Weights of a small GPT-style language model, trained from scratch on English Wikipedia.
Size: width 384, MLP 1536 tanh GELU.
Training: a variant of SOAP for these matrices, 397M tokens.
Each number is 128 + 32 x the weight over its row's rms, rounded and kept within 0 to 255. Layers, rows and columns count from 0. The size above them is the row's rms in percent of the matrix's.

# layer 3 attention query, 384x384, rms 0.119, rows 0-52, columns 320-383
size [ 95  96  99 101  89  94  91  97  98  95  94 102  99  96  90  88  86  97  95  97 108 103 100 102  97 100  92  93  91  90 100  96  99  98  90  93  95  88  91 100  95  95  98  97  91  91  92  92  98 103  93 100  94]
[[ 99 103  53  91 128 169  96  91 157 134 203 119 187 121 118 106 150 105 135  82 138  88 150  80  74 142 169 134 148 198  74 124  97 102  59  93 123 190  92 129 185 100 138 143 131  99 159 149 132 128 132 118 193 132 128  85 147 102 116  86 129  91 102 150]
 [139 101  43  88 121 134 133 120 171 134 136  87 162 126 140 158 103 108 141 114  61  77  68 126 103 174 144 172 121 126 169  92 149 189 140 164  93 117  79 160 163 138  92 122 125 114 113 188 146  77 135 101  52 151 216 119 149 152  73 132  90 164 159  70]
 [136 115 102  56 165 121  89 133 126 136 150 133 164 178  72 124 112  92 131 109 157 161 140 132 182  89 115  96 139 182 157  91 107  89 117 146 115 147  90 186 123 124 100 109 165  92 162  93 130 160  80 109 163 144  97 124 159 114 102 162 102 162 161  97]
 [111 139 118 174 109 103 162 105 179 149 114 158  91 115  79  75 136  93 136 130 121 168 110 118 126 150 168 139 186 130 127 134  90 109 166 177 118 131 139 122 117 114  99 106 147 173 109 155 167  59 174 122 156 158 112 129 133  64  95 109 151 169 183 188]
 [123 153 125 157 107 136 156 132 111 139 148 106 109 179 115  85 118 183  70 134 145 126 146 130 151 168 138 130 141 114 158 144 102  88 110 183 122 101 112 178 111 143 156 110 120  88 114  70  85  72 126 169  95  95 116 173  95  86 145 145 124 127 121 163]
 [125 125  62 122  81 102 130  83 145 141 168 146 107 126  92 133  84  84 133 108 144 102 150 132  76 121  72 128  49 166 104 137 153 146 121 194 131  63 129 134  93 168 162 145 175  98 118 157 111 134  74  91 135 114 120 144 116  88 180  67 146 139  85 172]
 [ 97 104  89  55 140 192 161 161 103  80 126  55 201 121 166 129 101 131 175 132 104  95 108 106 181  80  63 139 136 199 108 136  70 125 161 112 185 142 139 144 128 144 111 125 151 136 147 171  92  68 129 145 172 122  38 111  93 152 134 198 142 154 156 128]
 [125 112 119 150 130 121 138 117 137 116 161 152 127 135 139 105 148 140  98 101 106 107 144 111 134 120  82 148 108  89 113  92 131 143  88 146 132 129  71 142 145 140  71 114 139  47 132 170 127  99 106 104 132 136 115 185 117 201 118 136 204  88  64 137]
 [119 115 144 123 115  86  92 167  98  55  93  70  96 173 103 121 208 123 130 125 162 132 168 142 189 153  92 124 134 166 148 176 134 122  69  68 132 134 168 147 134 131 146 166 172 111 160  91 120 125 140 149 104 110 154  91  98 127 120 159 165 168 110 145]
 [144 104 163 119 107 171  92 156 114  68  86 114 135 159  73 145 148 113 172 149 190 195  60 107 190 101 149 154 103 140 186 161 134 101 104 120 184 150 115 110 111 131 154 138 169  75 124 126 152 107 114 121  88 125  84 103 132  94  57 113 115 118  93 135]
 [ 92 193  95 125  98  99  97 184  75  99 144 174 160 167 158 142 165 114 181 145 124 146 175 108 107 101  89 104 124 134 124 117  97 115 146 164 101  96 119 122 106 103 160 127 110 138 165 119 160  92 119 117 159 126 143 159 118 143 157 122 120 133 125 160]
 [110  73 136 169 122  80 186 153  62 141 123 189 133 117  98 157 161 115 100 112 113 135 169 132  99 128 137 129 125 172 147 129 137 111 183 144 140 171 170 163 134  86 167 154  92 149 176 112 164 142 116  84 133 146 128  89 121  94 185  96  46 129 105 165]
 [134 100 132 149 124 154 103 154 156 149  71 107 180  43 117  82 200  90 112 149 145  80 125 126 133 152 156 144 116  82 125 133 137 127 106 180 156 116  86  85 117 108  93 146 161 149 120 167 109 142 128 166 143 136 105 119 145 156  60 189 103 170 113 101]
 [130 177 115 115 117 153 102 122 156 118 154 118 179 150 103 120 157 118 211 121 169 140 156 128 155 144  70 191  84  89 120 136 148 192 154 154  87  62 174 101 143 153 145 160 118 107 192 148 122  61 145 102 151  64  87  71 148 132 128 128 137 109 147 171]
 [123 140 101 175 150 116  94 166 165 156 116 116 171 131 132 124 170 156 165 157 126 146  76 125 181 143 140  99 157 201  88 140 127 131 119 100 121 120 166 142 150 130  25 134 142 117 118 109 146 120 161 161 149 130 140  74 123  91 111 112 148 108 143 140]
 [116 165 157 185 119 152 140 171 151 138 160 148 138 110 129  86 186 130 156 138 134 134 116 141  82 102 117  99 118 101  93 179 176 187 123 124 134 110 107 130 150 173 129 136 113 123 177 124 177 132 198 123  93 117 150  90 111 142 140  74 133 197 168  72]
 [159 176 123 133 159 119 145 167 173 135 117 151 134 122  95 145 132 142  99 124 150 122 172 101 123 119  74  90 130  98 121 152 123 159  95 158  92 138  81 124 109  84 110 168 150 134 169 165 127 164 119 147 122 104  63 129 138  87 132 117 126  90 142 122]
 [144 113 132 149 149 105 101  64 122  64 164 123 147 131  88  46 109  84  94 165 164 169  99 116 135 163 114 110 132 169 100 109 141 126  88 104 114 151 115 107 122 111 130 174  90 125 128 123 117 146 108  90 138  88 130  66 173 170  65 109 159 123 217 144]
 [128 167 145 187 146 116 124 128  96 120  97 172 164 175  98  78 155 126 186 177 135 117 201 130 108  88 115 145 163 152  32 106  65  79 155 133 107 161 219 173 107  84 129 130 163 114 135 133 115 132 107  99 112 202 144 112 141  83 111 149 112 128 115 172]
 [ 99 163 125 146  19 160  97 161 144 120 132 128 122 124 133 137  87 108 126 146 132  83 172  85  87 133 113 174  70 148 148  64 135 105 209 117 167 110 121 115 155  83 133 109 142 119  94 134 211 134 125 134 181 148 124 161 106 140 165 133 103 124  95 184]
 [167 105 173 182 147 112  94 143 109  88 124 114 140  93  91  70 180 123  75 191 129 109 208 123 169  91 126 126 200 111 126 119 141 109 162  89  91 147 114 133 141 105 161 118 147  73 120  98 161 122 188 141  96 151 127 156  81 158  69 181 120 162  78 158]
 [103  98 128 130 124 122 132 101  76 197  97 122 154 124  93 189  88 188  91 144 194 138  87 150 128 162 183 105 175 159  98 150  89 158 112  82 158 139 140  77  46 128 117 123 165 130 169 105 127  94  88 168 169  54 157  91 140 138 152 137 188 113 160 174]
 [147 144  99 131 101 155  97 145  73 119 193  99 130 141 100 156 122 106  53 132 108 141  92 132 151 125  63 106 108 139 131  84 128 108 108 147 106 212 176 141 102 163 151 120 102 112 107 147  52 112  73 119 197 181 134   8 214 111 145 131  85 123 103 129]
 [158 109 135 135 184 190 111 174 108 120 140  47 103 144 147 139 127  84  59 168 147 115  80 143 141 191  67 131  84 111 139 134 154 130 140 105 119  99 102 163 139 149 127 168 136 137 142 140 121 135  82 151 117 103  97 145 115 185 121 192  72 141 118 178]
 [161 192 113 122 113 194 158  98  52 109 147 162 111  96 151  96 125 153  78 155 139 112  96 136 181 115 130 128  95 201 124 100 185 139 168 121 124  72 109 142 101 150 163 141  78 114 155 153 149 164  86 173 156 140 150 122 151 185 166 138 157 110 130 148]
 [164 123 120 157  78 161 146 147  65 165 129 129 177  61 113 131 178  99 130  77 161 110 103  78 154 102 105  97 108 133  82 115 178 144 124 113  74 116 115 123 176 120 143 137 126  87 153  58 100 168 156 138 171 135 170 171 118  97 140 158 101 142 143 124]
 [157 105  86 172 131 126 109 171 120 113 100  99  93 133 145 136 115  93  88 168 117  82 135 123  87 145 136 114  92 120 141 185 112 165 174 166  70 196 107  67 161  87 150 139 131 127 162 189 170 135 132 125 116 126 114 156 134 151  80 112 154 169  88  96]
 [144 174 178 115 141 180 126  86 211 133 194 120 140 156  44 112 134  79 102 148 170  99  72 190 161 177  89 153 134 161 129 132 143 150 141 172 119 117 114  81 118 124 112 142 162  76 145 114  94 123 175 126 184 100 154 155 110 217 122 144 136 104 101 125]
 [156 174 156 139 125 142 142 140 142 189 131 158 148 190 111 160 137 174  96 164 159 139 115 155 117 172  78 133 128 137 107  86  60 120 119 138 109 125 140  96  92  74 107  98 161  88  97 143 110 116 101 142 201 128 141  78 101 190 114  87 167 129 106 137]
 [163 114 158 183 126 139 135 190 103 129 184 175 114 117  54 149 116 133 197 158 125 130 115 137  92 157 129  96 161 164 104 126 119 164 186 119 135 146 139 218 148  84  96 116 123  95 136 102 137 123 164 144 118 219 108 140  77 117 165 151 131 147  99 145]
 [145 187  93 153 131 101 144 118 103 106 154  85 108 110  95 130 167 154 109 137 145 110  56  92 143  42 153 156  45 140 121 137 122 110 111 122 197 117 125 174  58 134 104 121 139 100  91 125 123 148 125 137 153  92 156 128 129 107 139  69 108 201 121 126]
 [174 168 146 145 164 102 176 131  82 147 152 166 199 106 159  87 137 194 114  63  84 159 100 182 135 130  63 186  54 180 141 154 181 143 121 218  86 151  94 143 111 118 113 147 170  60  68 148 186 159 110 129  72 141 106 153 100 118 208 150 151 126 182 139]
 [ 93 189  61 109 141  93 138 115 112 142 170 138 122 152 114 127 148 123 106 129 147  92 154 108  83 103  99 160 133 178 130  97 149 150 181 125 180 147 136 138 174 189  57 141 101  72 115 128 137 186 146  97 126 104 119 167 128 120 110 151 126 174 106 117]
 [ 83 121  99 131  93 125 156  86 129 139  97 189  43 107 150 152  50 172  93 137 112 171 103 186  98 186  73 156  81 145 145 108 125 151 145 180 143 147 163  97 151  72 147 146 176 137 239 147 169 143  95 160 112 139 110 132  96 130 182 141  92  79  72 148]
 [108 108 127  85  87  81 171 123 111 129 148 159 135 110 156 153 118  84  80  63 145 126 104  67 111 111  94 178  81 116 175 154 146 132 101 112 125  90 114  99 166 151  73  96 150  92 155 120 137 101 106 115 121 118  99 139 142 151 175  99 122 156 133 162]
 [153 112 120 144 157 102 123 163  93 125  96 167 129 114 114  87 157 124 197 100 123 126  82 218  67  80 209 146 141 107 105 170  90  68  88 132 130 125 115 124 123 153  84 163  69 101  63 139 140 112 122 132 135 140  75 108 132  81 146 181 187 118 124 166]
 [ 99 115 112 146  95 117 165  87 176  83 146  93 123 111  98 121 116 221 169 150 158 125 126 163 153 127 168 107 163 138 129 105 146 183 160 111 117  52  82 146 118 101  51  95 116 137  69 157 109 131 113  89 126 143  90 134 132 132 148 153 146 139  96 186]
 [ 91 142 174 135 134 150  74 104 202 193 180 124 199 112 149 110 114 133 100  60 161 114 119 186 157 175 193  61 104 134 117 120 178  78 119  54 159 125 177 110 144 140  40 161 105 150  86  93 105 114 122 177 136 166 123 114 147 108 216 161 101  98 126 116]
 [ 80 116 142  65 154 165 163 178 179 153 112 190 156 139 150  81 154 152 147 130 205 166  95 204 114 144 159 142 142 123  92 102  77 162 133  87 120  90 121 113  89 131 120  95 131 120 129  69 110  51 109  67 124 124 119 107 150 138 145 149 138 161 128 142]
 [110  70  80 154  49 150 174 133 101 106 120 120 144 146 166 130 127 153 103 163 141 130 146 140  86 163 120 163  87 162  77 137 105 105 127 127 105 177  83 113 103 143 157 122 110  74 118 167 107  96  66 137 214 130 122 229 162 151 171 138 188 160 119 134]
 [111 210  84 126  84 156  84 178  85  41 115 133 111 214  83 137 150 113 112  97 189 120 150 162 147  98 106 170 118 143 145 164 126  78 174 143  84 162 189 137 132 109 155 138 111 144 109 114   9 131 137 105 158 113 125 148 138 169 115 174  77 143 134 151]
 [133 106 163  94 131 111 141 128  86 117 141 135 151 144 109  77 106 131 166 162  84 117  62 144 101 156 172 169 107 149  48 108 196 117  40 125 237 115 167  70  99  91 177 148 150 132 120 132 153 157  81 144 140  98  73 113 144  95 132  68  32 125 133 217]
 [100 114 155 119 144  81 116 193 101  71 187 127 122 141  89  75 129 132 137 165 134  91 148 139 139  90 103 136 148 112 128 146  66  69 107 108 132  34  69 165 139 135  78 149  82  39 202 145 103 146 106 144 130 104  92 111 155 145  99  76 172 118  61 130]
 [141 144 137 134 157 126 122 147  95  77 145 154 124 149 100 109 129 160  88  78 154 138 110 120 158 113 134 148 113 124  96  71 102 155 112 164 162  84  78 160 142 162  82  93  98 160  72 155  78 158 121  91 161 135 113 131 183 108 164 103 128 177 115 208]
 [169 154 114 128 108 166 103 138 122 151 129 135  55 135  96 118 142 148  91 142 163 178 106  94 145 118 154 157 162 183 130  54 104  86 136 157 119 183 179  77 105 132  76  63 142 117 164 110 210 118 135 126 167 130 118 146  60 136 122  70  83 144 100 136]
 [144  73  80 130 148  35 176 129 114 151 100 125 164 121 129  30 102  90 132 134 159 173  79 140  85 101  98 161 142  97 157 196 132 160 132 101 105 147  98 148 105  82 120 134 122 158 134  85  91 108 134 157 173 132  53 158  58 118  95 105 162 136 153 130]
 [115 135 116 150 138 146  92 133 151 102 123 159 138 140 134 160 151 125 101  90  97  89 104 130 122 126 144  98 152 155 118  88 107 121 145  98 142 132 169 131 170 179 162  57 104 178 137 121  61 155 176 120 128  91 121  81  77  89 131 139 145 143  83  66]
 [141 146 149 109 194 107 170 111 103  81 160 143  74 120 126 151  84 147 115 155 109 109 160 125  81 167  98 154 120 104 125 140  75  74 181 124  99 133  80 168 144 142 121 134 113  60 134 151 161  92 100  84 110  72 168 160 172 172 195 158 153 108 118 124]
 [176 154 140 159 123 101  68 167 115 142 161 112  68 152 110 125 143 134 131 194 167 202 127 109 141 203 111 153 116 124  85  91 111 134 121 135  91 128 161 130 128 120 144 110 106 142 149 150 149 206 170 181 114 160 116 167 150  95 151 142  92  69 121 155]
 [ 96  69 162 137 103 171 183 122 103 115  98 116 124  82 111 153 117 140 103 158  51 165 132 169 169 131 130 108  95 130 159 133 131  86 159  97 130 122 145 129 126  66 112  83  97 152 187 145 132 104 124 128 117 170 144 123  73 117 175 131  95 154 210  50]
 [ 81  83 112  89 134 159 129  98 152 130  88 105 149 155 124 195 104 124 123  81 166  96 123 135 168 142 105  86  90 118  94 111  83 117  79 154  85 129 125 141 138 162 139 127 132  70 140 150 112 114  99 172  88 110  77 150 151 147  95 182 136 194 113 107]
 [148 121 155 105 117 150 148 116 113  81 148 138 146  42 133 130 128 120  80 154 111 150 153 215 202 108 151 102 198 119 122 105 139 150 110 119  85  82 115 128  91 141 103 114  96 143 166 119 148  76 150 134 153 127 201  40 154 169 108 183 137 123 159 135]
 [157 164  96 154  64  99 122 159 140 107 170 123 151 122 129  85 116 121 119 131 127 168 134 127 183 154 106 132 125  73 158 150 145  69 110 128 129 158  90 114 121  83 147 166 105 148 130  93 104 142 173  91 110 105 147 129 115 140 168 119  98 152 189 107]]
# layer 3 attention key, 384x384, rms 0.119, rows 0-51, columns 320-383
size [105 102 108 108  95  98 100 104 107  98 104 105 112 107 103 100  88 108 104 109 111 112 104 113 105 109  97 102 100  97 106 101 102 104 100 102 101  94  97 104 105 107 103 103 101 102 105 107 110 102 106 110]
[[ 91  64 171 129 214 219 146 140 146  91 132 145 148 160 101 114 120  75 153  91  96 105  49  81 134 193 134 107 118 129 120 107  75 106  93 162 143 164 124  84 101  81 105  64  91 131 165 123 133 104 144  87  98 150 152 166 150 176 160 152 127 167 114  80]
 [126 126  91  96  75 133 162 124 161  99  95 123  66 122 159 125 127 167 137 135  91 145 184  89  84 101 185 141  93 163  86  81 185 124  77  65 106  90 125 151 181 111  90 141 126 140 140 144 152 194 126 111  86 161 118 116 203 134  58 100 171 131 129 170]
 [ 83 125 170 109 161 170 131 196 150 104 177  70 135 109  90  72 118 111 123 192 130 161 141 136 138  67  77 124 103 112 164 141 119 160 122  95 129 145 155 148 128 129 137 160 155 109 151 103 101 129 104  85 170 133  84  87  96 119 115  97 171 167 128 114]
 [ 73 118 107 109 155 104 140 145 217 101 183 124 149 123 132 110 116 165 122 134 157 182 153 134 126 117 137  89 142 134  57 124 121 131 131 110 121 123 158 123 180  58  50  66 150 176 128  80 130 132 182 136  68 149 153 142  91 152 145 117 139  96 148 128]
 [173 130 191 131 176 156 161 141 168 114 120  91  64 100 170 131 106 155 155 128 115 179 146 114 156 142 128 145 143  70 151 161 146 158 108 114 155 141 126 140  85  98 154 102 146  96 178 121  63 173 160 120 105 146  95 146 132 170  87 106 140 181 181 180]
 [124 125 133 188 170 162  99 150 113 101  49 117 156 132 142 131  61 183 124 110 111 137  45 120 136 186 120 107 122 127 125 107 117 163 118 103 130  83  60  91 156  95 109  98 107  83  93 115  82 126 122 106 158 177 128 163 106 160 131  94  82 117 159 150]
 [132  96  92 113 125 120 125 154 183 152  73 182 111  82 136 132 126 164  87 104 145  70 138  89 116 144 105 134  71 147 171 109 109 146  76 102 136 148  80 119 150 174 154  95 119 189 133  98 134 112 131  78 106 102 160 113 100 121 115  88  83 148 133  87]
 [111 164  92 149 111 144 127 169 133 202  69 200 101 110 120 112 158 123 193  99  93 112 127 115 157 157 100  60 128 142 127 101 125 119  74 132 140  63 106 101 154 186 124 130 152 113 100 148 156 185 173  85 118 123 106 147 130 163 152  67 115 141 125  74]
 [143 118 115 120 153  97 106 202 139 171 162 161  61 126 164 126 181 119 116 162 138 114 143  93 153  21 161 162 149  85 104 134 141 151  55 132 154 146 161 116  99  90 173 137 119 141 176  87 178  60 130 178  79 133 118 145 129 114 104 103 109 132 132 130]
 [177 156 101 177 114 103 150 136 109 145  93  76 140 147 170 133 122 125  75 120 164 180 137 117 115  77  87 130 157 142 173 168 166 135  33  53 126 121  89 140 128 163 146 126  96 109 176 128  90 198 119 149 148  97 196  91 141 128 132  50 136 160 140 127]
 [151 141 113  94  93  72 106 189  93  63 135  87 124 146 122 144 150  84 103 133 118 103 138 210 108  79 134 124  49 136 122 123  66  53 116 116 155 141  87 129 172 125 132 135 144 169 134 120 173 127 153 128 157 135 178  59 161 108 125 144 138  85 164 123]
 [121 168 114  68 126 133 167 129 141  90 123 142 144 154 125 134 140  72 165 144 123 143 127  82  46 174  82 135 178 162 141 136 165  96 147 153 181 180 140  80  82 103 124 132 122 148 136 112 121 136 129 179 129 123 119 124 147  78 171  99 149  99  92 156]
 [153 108 138  89 148 111  75  92 164 143 159 125 132  95  80 136 166 112 100  89 150 104 102 146 175 127  97  98 106 154 119 123 149  97 123 117 134 123 143 150 154 124 143 110 181 127 222 117 165 161 125 111 148 138 127 124 150 134 159 161 126 178 136 120]
 [140 156 135  69 130 117 150 133 174 136 158  79  74 128 106 108 152 183 129  84 139 140 143 147 145 152 183  85  86 124 118 131 147  95 129 144 177 123  33 138 152 119 114 160 145 185 126 119  81  65 117  96 137  40 143 119 121 154  73 138 104 178 148 104]
 [ 70 102  91 190 127 128 103 141 147 138 157 149 103  95  96 146 199 140 127 194 185 139 159 183 127  98 184 134 142 171 135 142  85 131 157 237 101 147 110 135  89 133  86 125 155 175 151  27  97  90 133 120 160 178 111 134 144  74 134  85 105 114 149 173]
 [151  91  96 102 165  69 184 141 138  95 128 148  79  92 111 148 149 158 150 141 193 149 184 186 180 119 111 107 144 114 108  79  81 111 141  71 163 141  98  80 117  70 135 158  78 147 159 114 120 139  98 109 106 101 139  94 156 147 166 129 125 129  98 131]
 [139  79  82 104 115 136 164 150 140  86 138 107 191 163 117 115 140 149 132 126 157 141 147 173 120 145 114 158 125 155 168 169 116 114 131 139 123 123  46 181 163 137 138 172 172 158 146 165 172 137  77 126 134 104 128 166  75  90 153 123  71 172  50  88]
 [126 103 160  97 136 165 117 160 168  58 141  38  65 125 141 121  87 143 145 178 154  72 164 116 162 129 146 131 145  84 119 129 146 112 173  91 158 133 113  81 135 106 144 136 108 150 136 135 107 102 126 155 148  53 219 101  80 154 124 101 164  99 129 105]
 [119 215 118  96 112 160 151 139 199  92 136 111  73 157 139 158 132 141 110 169 132 130 152 206  96  98 176 134 150 176 117 121 123 136 170 149 129 151  70 147 157 120  89 160 122 147  82 171 137 130 133 200 144 133 104  91 114 132 152 111  95 145 125 119]
 [ 93 127 161 125 109 126 148 107 145 138 138  52 142 123 184 146 126  93 145 143  56 117  89 107 136 143  90 138 106 122 101  95 133 172 122 148  63 135 129  69 116 141  77  66 114  81 121 141 157 142 102 137 206 118 134 128 138 102 159 132 103  97 148 126]
 [102 140 146 160 116 121  97 120 136 109 148 123 148 106 138  32 135 168 161 156 157 101 131 145 174  61 148  70 179 120 105 125 125 135 142 111 129  64 115 138 146 128  70 161 128 153 121 151  99 166 134 151  77 100  95  55  72 139 146 113  83 123 131 130]
 [ 62 114 126 117 178 200 111  79 112 145  99 147 137 121 146 122  87 130 135  88 149 101  94 150 178 123 115 128 159  76  93 159 147 157 173 114 172 158 114 111  81 129 120  85 144 151 186 104 187  95 161 205 174   7 134 120 129 148 111 137 165 134  71 106]
 [115 172 162 117 101 176 161 183 120 129  84 171 131 140 112 201  74 112  89  95 132  78 134 118 170 111 155 185 174 131 169 129 159  86 137 176 159 148 175 132  90 114 112 106 133 112  71  90 101  76 141 101 141 179  63 124 200 115 107  97 130  43 166  94]
 [116 125 210 133 148 206 166 150 125 108 173 117 114 154 136 121 118 137  92 101 136 111 214 152 158  86 129 139 118 147 128 102 205 105  42  83 155  65 112 153  73  98 140 161 100  96 138 127 102 177 138 121 145 155 164 129 114 171 155 110  87 143 149  90]
 [ 98 154 110 133 134  91 160 146   0 110 168  73 117 133  77  95 149 114  88  78 183 150 137  77 157  87 122 149 107  87 113 154  79 128 129 153 114 110  80 125  18 127  94 165 121 106  78 139  88 128 163 137 180 116 113 174 112 126 136  75  97 111 160 149]
 [106 156 114  86 124 153 121  90 104 151 146 123 111 102  84 113 177  99 126  96 111 100 118 116 152 109  75 132 135 112 108 102 186 141 119 100  91 100  86 137  85  88  98 149 118  73  95 115 128 133 139 122 166 162 135 142 178 145 112 100  51 101  97 137]
 [ 55 111 130 102 109 135 139 111 154 105 105 145 114 160 156 141  80  76  67 183 103 182 147 116 150 140 147 165  88 159 151 186 103 171  53 135 132 170 124 113  91 122 103 119 127 131 142 156  91 167 174 156 114 139  16 186 114 130 154 121 134 126 128 130]
 [ 97 130 132 118 112 157 123 130 120 109  70  69 130 168  92 132 140 159  82 104 144 168 133 158 151 121 138 101 176  94 120 136 135  91  85 113 144  97  90 143 117 113 164 170  93 139 108  92 106  33  98 137 130 128 160 149 163 165 134 161 127 150 138 101]
 [139  85 101 142 149 143 156 154 131  90 126 161 139 173 111 121 148 136 123 144 119 125  98 180  72 127  80 112 123 175 110 147 112 120  56 200 100 150  93 167 166 137 144  86 160 118  88 130 152 194 158 184 155 126 152 102 129 125 118 187 139 113 102 182]
 [ 69 112 125 102 164  84 110 149 114 116 143 103 105  97  67 162 101 102 133 133 123 117 144 144 120 146 104 130 149 139  94 141 107 134 154  87 132 128 127 127 176  93  99 109  96 116 169 109 170 121  99  86 143 202 148 117 127 103 123 133 152 108  91 163]
 [149 154 155 130 108 105 108 124 117 132 110  96 104  97 118 183 107 129 158 171 143 120 110 211 139 155 204 169  77 102 122 147 142 141 195 108 116 153 122  86  94 127 150  94 115 124 109 153  97 176 150 174 143 138  97 118 130 123 143 123 116  91 133 126]
 [105 141  42 130 118  69 170 145  94 134 145 131 213 161 142 145 166  87  77 121 141  73 129 110 138 119 101  92 123  94 185 168 102  65 154 174 105 140 115 149 113 182 106 147 103 163  87 144  78 159 126 144 127 145 143 137 135 116 166 127 164 136 138 157]
 [123 169 113 178 142 124  96  86 114 180 123 117 123 155 130 144 133 116 144 134 121 103 155 151  95 120 147  99  51 130 136  58 110  68 135 135 126 115 123 138 182 146  81 142  92 155 151 117 121 158  96  81 146  66 125 151 128 156 209  68 172 122 144 120]
 [103  70  80 141 149 155  94 132 176  96 114 157 193 156 140 120 159 135 195 148 170 132 119 103 129 150 121 127 154 142  79 128  58 171 109 157 128 112 142  68 115 139 105 108 165 154 115 156 174  89 161 120 160 139 138 111  81  81 142 127 174 153 111  84]
 [168 118 113  82 123 105  47 141 117 114 138 128  95 116 118 155 114  82 117 127 159 142 131 149 144  56 102 124 103 101 170  90 129 112 115 129 118 159  86 119 105  94 171 113 183 110 129 144 119 163 119 122 182 118 124 147 139  89 104 216 131 155 128 153]
 [119 120 121 142 119  85 131 130 108 101 100 136 151 155  98 166 171 134 127 113 111 113  98  84 155 130 177  31 122 122 186  82  66 125 178 164 105 173 149 134  60 141 121 131 143 131  92  97 123 114 125 112 122 116 179 131 187 161 161  97 128 109  99 131]
 [128 168 136 110 121 153 132 131 164 163 141 123 208 102  32 126 112 131 108 148 159 104 122 110 144 141 125  98  92 143 138 116 175 184 141 143 153  99  97 128 143 136 102 106 135 100 103 171 121 134 134 179 145 164  91 174  96 113 123 141  88  90 175 152]
 [136  69 115 115 151 194 170 105  66 137  92 170 160  84 131 187 178  69 120 161 137 108 130 153 112 139 206 133 145  95  92 151 189 133 124 134  77 112 118  90 104 182 145 111 110  35 119 107 110 130 157 170  93 118 144 151 183  96  99 179 178 134 108 104]
 [107  89 103 138 110 129 133 124 148 157 146 155 133 130 111 112 111 128 113 107 160 144 112 126 137 157 120  99 103 146 140 103 134 176  99 132 152 164  73  97 157  96 120 123 154 104 107 123 132 100 226 149 112 118 132 133 100 100 165 165  95  97  88 120]
 [ 55 127 136  75 131 149 103 146 169  77 112 137 215 148 146 147 122 135 101 131 113 120 125 111 157  97  71  99 123 187 149  97 130  73 108 114 158 133 117 132 117 158 147 131  78 155 124 148 126 149  85 144 137 115  82 144  87  78 129 160  83 150 125 142]
 [108 202 161 150 189 137 109 102 115  86 100  94 128  98 155 158 161 139 103 129 188 126 137 154  97 153 144 159 154 162 117 115 117 104 129 135  63 160 116 131 107 106 162 126 167 237  82  99 115 118 122 155 132 142 117  95 115 122  98 138  83  93 120 115]
 [166 137 111 154 119 120 166 154 144 142 138 166 100 127 158 141 106 161 165 128  91 104 110  88 176 156 131 111 120 128 176 133  79 187  64 116 168 102 127 103 127 141 100  94 130 141 119 164 141  81 108 149  97 118 173 161 132 138 151  76 140 134 146 130]
 [133 116 105 100 123 154 109 130 180  93 131  95  87 136 110 114 114 118  99 205 148 140 112 131 145 106  82 101 130  99 199 103 161 124 189  98 153  93 137 132  85 137 128 141 122 121 133 147 108 166 172 110 162 109 146 149 149 170 152 101 122 183 136 136]
 [151 172 195 140 127 143 134 155 100 154 134  73 122 162 117 141  98 157 112 123 136 127 161  95 145 159  84 116 152 198 161 101 125  92  72  86 130 132 176 105 161 146 141  95 167 159  90 139 122 107 121 155 122 126 116 136 113 153  87 121 119 153 137 105]
 [ 70 101 144 171 132 147  86 143 212  78 167 126 146 105 127 103 104 120  87 124 152 108 121 230 138 126 149 141 108 134 113 182 125 182 106  68 105 153 176 118 140 134 101 137  94 118 138 169 109 153 108 158 179 131 156 105 184  54 131  59  60 152  91 166]
 [144  71 110 119 104 139  98 108 131 152  94 115 155  99 141 133  99 124 147 151  74 146  86  91 156 103 118  65 150 113 129 155  58 114 118  76 161 138 151 115 178 132 157  78 118 113  94  85 152  43 136  64 127 129 204 134  85 161 148 175 166 170 147 190]
 [172 133 167 121  75 134 149  98 130  82  83  96 139 144 129 164 116 128  98 133 130 214 108 110 122 187 120 124 159 154  87 152  71 120 161 133  70  71  77  57 172 176 201  54 168 159  77 102  97 128  92 100  99  99 141 137 141 120  93  81 134 107 112 158]
 [ 82 148  72 181  96 156  64 138 147 111 102 146 205 103 129 152 121  83 118 118 137 150  93 141  95 107 121 104 190  65  77 123 108 121 117 100 122 126 155 142 126 133  82 122 107  88 102 145  85 100 147 107 164  96  97 159  75 108 148 157  61 109 162  99]
 [ 80 128 123 148 125 121 105 121 132 103 162  67 119 150 167 108 185  77 127 170 118 152 147 214 113 147  98 125 142 133 140 164 143 103 137 130 141 147 120 151  82  74  59 134  91  96 128 136 165 158  91 164 159 112 158  92  84  95 114 124 109 118 154  97]
 [139 137  85  89 103 134 187  90  48 102 150 161 219 119 109 147 177 122 110 152 145 138 125 173  98  73 137 143 116 175 162 117 137 106 143 144 146 123 124 108 129 156 111 171  67 105 192 167  92 149 114  98 119 125 148 142 101 115 172 142  55  98 101 153]
 [119  99  95 152  97  85 108 155 154 136  93 175 101 178 115  46 151 147 158  75 127  94 115 100 141  67 213  95  59 175 167  97 159 132  71 100  27 104 135 156 135 183 155 160 179 121 124 141 160 178  96 126 127 108 151 151 125 135 113 131 180 111 149 111]
 [136 155 100 109 130  90 221  84 143  96 119 151 180  36 154  70 183 146 133 138 131 113 176  58 183 154 160 138 117  95  79 125  92 155 210 136 187 157 129 112  89 104 102 117  89 144  89 105 118 121 154 162 143  63 112 178 164 129  69 173 104  81 164  68]]